config = dict(
    n_layer=11,
    activation='relu',
    norm='rmsnorm',
    norm_eps=1e-06,
    attn_scale=0.393,
    bias='qkv',
    warmup_steps=403,
    schedule='wsd',
    decay_shape='pow',
    final_lr_fraction=0.0,
    seq_len=512,
    train_tokens=81660000,
)
Each number is 500 + 50 x the weight over the matrix's rms, rounded and kept within 0 to 999. Layers, rows and columns count from 0. Numbers have three digits each.

# up: layer 5 MLP up, 576x192, rms 0.0765, rows 370-453, columns 96-127
# down: layer 5 MLP down (transposed), 576x192, rms 0.074, rows 370-453, columns 96-127
up370:577421501541434411573546499485488502494436477501427439602579450483593480474399513484483519572524
down370:490475314566583532434552527506512410518537488558513549477525384467542458499480581599437537500550
up371:583483528509503495518526519465580507468415516521512473569557486528530582418441569523518435449529
down371:497506477566476532502414536480532570450590457577585503533544421530460517509517562534481465519435
up372:489451486464465506492558457484488498393502470564419539549566489458543465477494492474471441516521
down372:532425261517519498521515526490450490488490444531471466519533473511549537522469505510527553473604
up373:564503486415491536506490526504541532513464538536464557464575464507481463449529485397395389562490
down373:551515452565416518511506560496530485560542530481443548456476509538525439498492530542564470530511
up374:500453521459446501429589561550465528474466445557423502501492449499500501487519497581452520481462
down374:542446465565484423533570553528482430438507437526498559602504445581511475531421538529523587526542
up375:509469518507389516476517485490501508499508452511438498511508495527488488571491477469527464562513
down375:530474510507505479467517444529475558490486525449415450517493504467473485480476503530445503509593
up376:554463500505513542524460451475596539449314592434434520546595454452435448627467507546517473537506
down376:438564323524539585483514562509512430318392493544563500504592398497501526474477558572460470523416
up377:497389486495508524495441521421518520510412519478530432603499479491509378602460459372484405439518
down377:520491519427519496445472481510459529464460543481545412532523467514514488454490531511519357508522
up378:559510499524505488494624465528567529518504478403543484519563486489574458491520506445538526529430
down378:592583505444596438502415442373505521511508468500456533338459578442464505513506419549556475518511
up379:473455566492457534539554519432460465516454536395454461519484409448514419502505460495474457546471
down379:479423483533490496583508522533557464504490558422420559426546564465511415513373521484557613533414
up380:487441468541430511476479407511483467469454531490455485463471520364547410586566523434571498446445
down380:415431363510516415458446493400467435451524566466493441405477608441545561506603539460492568528462
up381:559477507547457515557479523576552486542438517472499504510517494446527478560489572463619504552487
down381:492541461481398494450550508488499541522568514577582483489526486493488499512489546447548508486473
up382:567415503448449463525513458473506518599472442513471488557479386508545437563439535479638580527458
down382:504543489447521467485490487486425554550496487503558480528487502501483452612593496402486453450493
up383:479513587479455533430497445454501582550520493529425520454420500449538496499505527542534416535369
down383:533421385493506549525407559500493537474597394458534501414508569581489543422566503548596482498428
up384:555533472483545569521618500445484577554489428595555528529517498466529492505516547432580533531518
down384:524466506475469522498477495539547542464409500485453477594498532524483512536469541499504484552541
up385:477451461449513638484512535420393603489460477526482528536492507444472501505485486518579471512414
down385:478544377524465524512462426543477508468379638543512482508514486435506597444504518552532446487589
up386:517429560594403546532516498441582439510460451511481507577513417429491397488505562567481468550531
down386:506465481592389491441532490565504453510518448453426590535532461512472540502535574512541518448484
up387:539478519480486502501488489485513509506494495483490488509503481489510482512478500484505493490477
down387:476494501503496483489491501500488494511498499501480489515493514503499504516503502502520495526497
up388:501429572500458583476562511471479546530447541530472489467512527428584533479485531553592480472523
down388:484536541457489545478458581495499503445432474470465495523487498443550476506460562546430489500491
up389:576505497481538484555570427412541395382541394504492462535481459503487423501402485458471542513429
down389:489624584357488442469514441558573386556529542600529473478495442476479497477453476423499529575517
up390:577461547430518516486517459395557499471509452532465448568515368485525435516403528551498434415500
down390:515487549536457541516433454498567479548559505522459575505431493384494499470524429549459474472591
up391:504461470487454597552511426434542464436466564506514558541543485479563475506528624512507446461496
down391:511534394480469484476497478470509431433392577479497439487454428521533484504484523517508462481407
up392:455310469512553590489514442511597501544467474516522519563516547482515490540496579463553513486536
down392:483534567560389431520448447510538525530464583486449564505469401499502519451472531478474428506530
up393:584529519455430607414414463385435540540555459484449523522536450572624481626547500562518489668345
down393:547545352513463542480479560459418364349513514489575510501580483504533524521625511628488460583452
up394:466488555510439562476453472418446460517437498582471498514534526353497400475514474486510499518492
down394:484612442494479418377485418503455514537469486599399551437515551473515476409519456545414544563650
up395:466458577463449549567557402394474531523438485391455607568504536490427533417471550514429462555525
down395:555471587468340504586517539529488393485510422534528521554558526587471379501524542381551487486493
up396:499413527497432564497614472505574513415441497480549448517418558409546471486480565412557428381410
down396:500408445424477497464578448498546522504406611554540480473485415555417600542454504464496460388472
up397:479490565564463458473533389503548486525450477449437536503512441424573463470503558431489547568362
down397:462456599529567571449470481456521527498497539452407400451439438504536367598507557471446486506465
up398:470480469456522510544572475462505505580419497499492483498530556463565448520501527478535498544549
down398:508492320463554464450440442479505568477504508500530471410517479505495550467559527465437471535629
up399:522469526504390519502404587383494517554508376453404527546467473474476482571449540469465480541497
down399:526541513413506541571556396525538498457483501539498490479551468474420623467524507500533529471527
up400:619477502537422437447505525479466491475436512466443451571516420408468421583505524426451473488459
down400:475547612522489459404524511539496486566416544464458494481546462445386473622378627548424581493523
up401:531517514455490605489542479426547489457561581458523581533515490458496501477462551455557511471474
down401:507465499548414483511448506563497504520484485400498518420445544490546459502487463479477489521475
up402:507491522490491516500507497496507504486501496493497500518497500494517479512498487491507497486495
down402:503495501507492510498499489492493498512497501504493498499507499502488515491500507505492497509503
up403:493386500567547518542529491470556489537491476522479542562455499495407529448511544519528401483489
down403:476435526519583438460498572491584450478486487554455515404438440556453482500583514480546421437548
up404:550542589458449458467488498482545491486501518414399517491562463491503452557447561454549422538490
down404:543411630528599466566450574564483470395466556485530466413510458464499476525411525471574488489543
up405:578609579477505474538543471445572507557496548399496453559543436394448505531463524384523527533504
down405:523481531572519479580556482522554509548463470498456396539450432434513420534427433496398470474640
up406:517406558433525599521540472445516440511416434531524522489429459517476527542448503497561568495389
down406:541497599481562492503402441503529597618470493532469536456587514375508597493544523619460517483547
up407:529512508481514586575582407527454453490449408462481434505398501542506463510433581438559511499493
down407:428543513479468572534586471501564414523514504434454508442518505559559413476482526409538476485493
up408:600481487428506525541419507521458593487450554547522446495556490482503472476429579499560510506467
down408:482464381531492465533461496528481569597534549488496497475409539469434466492457538526464505451479
up409:407474500487499526543517441408525424495438421461521491532509559440485478591539509588507459523468
down409:474543369479550535527455522472542465423448501487542539516563468422472531529551557504393473547629
up410:488367518568530573551573463430597477465349439484447492514432502458545518458507517392467523488534
down410:513512398526518436485454497508435441494426408506440578455445454382609324436505529424416519549624
up411:466497561528450595449512460541495526589512533501477485519525453482480512469495507473494526553470
down411:532524562532403528498516527506382534566554451537560513444622550589552525582498465539564509470525
up412:450451521483414562461557405510482617532518463536363634526498508438520510554460488559592462605392
down412:509509384490562479506471520459417463429532404491500601499531434464537447521487550471528513544432
up413:655521491475507558545521478523508526471475474583390453534487463499592400437503559511624517538545
down413:512573316524415504552483417467508566576442500581472499440583613495452363474596589490499515542551
up414:594398446561546545599607505468487463497542401428448509500475435495548391517483574486578516423500
down414:596444548538523519484628504425557512454510471469482479418497563505516449494490534577576556449597
up415:523461566435448443457470553426516458420454518444441459569457509476492397633406570540453527536520
down415:501485449388498549481578512454510406477571517447488460457545481505452514399524536537446572446510
up416:501529486426446501546494488478473552548433564433520585506540471427522438601396509494457472459466
down416:580461482560541369512524563493396550570590467532516453537563498583458435480509503503538517504581
up417:458503482483392502483514464511556492583383510465466489520412470550573487473439532541563432437494
down417:497495445482539519482584441450487588538460442432613433476507505387350505379512487406530479402515
up418:489397548538495587548599533504519546614543484501498509582471514483522484547491524526525507457521
down418:479531405465505566512576534476448550439499532579517494566528481505425496526545571470550488564539
up419:448453567507538534437534436490496569569387430472468572487445332437516519472444417579458457546541
down419:500456452491604444504462444445436575496462491506507494519602505473514553504533521452471504410501
up420:458446530388477497515498486471469488535470458408518431514556440418471482529512546504544512451507
down420:478503482482540500569588501581440624495550450491429504471530422450421493483580544534610478471509
up421:458516535431472508447512477473548505519505490473490553474466484509498391526448506562499465570438
down421:498458383455456564486425459502562500495381536469491476437398452504529478493455502459492400503459
up422:513430511490459553424603498526426496367444477523387474565519504443572441522481507447583555575496
down422:549471346505566484455533549427429477479515446553504552528514412539519513577441485505506479477526
up423:426424561460414565533505438407571528446454472503471514539565481501527488575461423460517447529492
down423:459511418453416500453526505465543464535479470498515532449567562451431546566495479484430531450448
up424:505490473423524476522529488393503491497525489520526490529484515490517467514531534489598477485514
down424:507537502473507506494468497530469519456450531486534497551596450471482436581476527630437556600582
up425:490465511440450557502527459389495484576484371581422554510550474467478471566424545408546513455504
down425:498482435489592483486551474491497454547534478592454576475547565470486636494463529485496504418578
up426:471500574520384491565432464469549489466424538467476506497538540457510496575426546400441511503559
down426:514541439469377426485498532593472497416490423449418562448656494464464458549564529396439533481485
up427:569511501434429564436409462400483573496541528492514510558515428545583503606432514459503461517456
down427:560525366454482560483528529553443447423497496522564465537531467475503581529505564547590470554432
up428:399541485487550602569455462497500446458465446482406439526478484535506405525394538493510490482469
down428:347533513477469620566453483543500505424479559503394537485519418534638422530498448535458518537541
up429:587455510460487535547484472514530541522500480514527419530460488535551477553499517466510393530556
down429:442537422474510430416489518486471507501511464479576519436498564457500518493445544518450520507473
up430:530500472548520467477486517558473501464518485514375584486461512464449517460574454532485508491515
down430:473518362479506521530536458482568559546483500453499502492516457497507489573468533496497493481437
up431:503507569487533478391581505482574513438517423443494433411486480541475543558468510551508515578487
down431:562429498492464534489487454498466485445464470526469510572502474510456443526438499481458436462547
up432:511493557528473482513545507482531507477482442450496465522563494483562461585486497436566470478480
down432:497484480485554547467512463527484536519525529479490547485521457501508470491451542458497554493493
up433:456468492487490486592490523480474477442360475391482492596573498471445500598441496541514412547549
down433:469551337485507494448536560484468475348448533526576551502515481414482510450534531501466417528584
up434:534488591447452518482488460491569498556511530486535466492475503483478540509521590560512506522436
down434:475435567453506548530435513534510453491509475457480453516518496490482530481474539477483507498502
up435:546484471505439605553615580379551544461492434540419443552496501465651440530450554485602414395518
down435:515552516586615648552520589582502512509455444535449483429449662483525507421507622453586449514463
up436:575444541491463567511525458524485427477482449506511500592533497469528520504371513510532416476595
down436:472454443563549543434474465413570511550515476506583506519465499471517572586434384389515489581495
up437:555524564460535505432584512466500509555523501447461459518450368542501499444516445531496537458409
down437:506571598525584495470477463526527485463480609493497453514518462470525464464506545438452460523489
up438:529494555518542529480532357601569529472477483504493469525616516386431529573534473488481471428476
down438:507509513524525543541522490528500459419459507484551511480528488436530615419558526546430476444574
up439:529561551479464498504515456464525528490412500478502507491460405485505465551494473515487468517445
down439:526511536534408580505514484524389477578459506557504367527550485483371603507560492502489485483485
up440:432518558486484546504505473468509510425429557500451482504492426457512472592498401473528500525455
down440:518546369568466539524507502470542538552593561490546508464486499609533489491461523501425493467450
up441:500531471504488512585483510492484502558552380506494541499565528487483452515571495566525418470511
down441:552535545514360495543512488514441469529493495511525534526549565585511538493514541459472482557628
up442:563520514547467542539513547502488521521513513518543474600532456459550427464520511463583417468523
down442:385552506524512426457507602485439526486596511526522503398496454463477454434537442425441522483495
up443:443376464439503551534525502443526492497525379506463464544506449522561437535547567473491446521508
down443:434486527531566443439480434526471518499503451560461490510491539473562641495500477551418465528531
up444:608508487516340523444513488446542497435510580492474476537504429519464376550399503416539551514379
down444:555594407499469573493592564463452507418565461481527414502526417489426623532509663424566528616459
up445:530440495512406528566514519531561555492407470520424449629552444483517430579426538539527464557574
down445:497442488446381470459501506523549511472459513438395508437459439555477363451492514530422540579499
up446:487482435482508516435430479441542530476432483506491486548558394401460511446491573545512503481501
down446:464479422491451379426473568566512470458469515404502574458536496379432549464456431540474559495486
up447:498461521477441449551464525420501477529452490433470526541473402522516447477469489441480538488518
down447:497478430552512551407517425466461485532533474547513503503486517462557544605451553591527510551503
up448:498475482500480529437451497471585527476452503430470353504481501523569461547453553419418506409515
down448:396415471528420442514532467464461613502555487513521428555604578442583536506495466499465473623427
up449:458486587433477493432518551433545505580513532433477539497525469450496383554570474502535476492472
down449:485503522510474473542492459518500487424525486506497451485499527540477549567520523466483511530519
up450:517459518534499541533560456422595452558417503622463612565613503490642471486465571431616447475501
down450:483558466518550531522505546505486424524454556555502565493433591447620518569450499382509403579461
up451:522455511469382467560537495496605533529510507446505553534492516465514445513406516364499456485471
down451:535538464444401491431584474517488530493522560432465493471470550476463564444465465507514486431562
up452:488515501500539538448554483490466497468571458471489481601544463496544496560534514463541526598502
down452:511478351577487439482463591434437485466404571450549497528470458488510534509504449542535493482586
up453:533428474475494517578453517434467459387466453443456495605523448459507533558391536545501441431522
down453:526491489486477480550466583508412467457500495478493538610529429530479480597515482566490391457491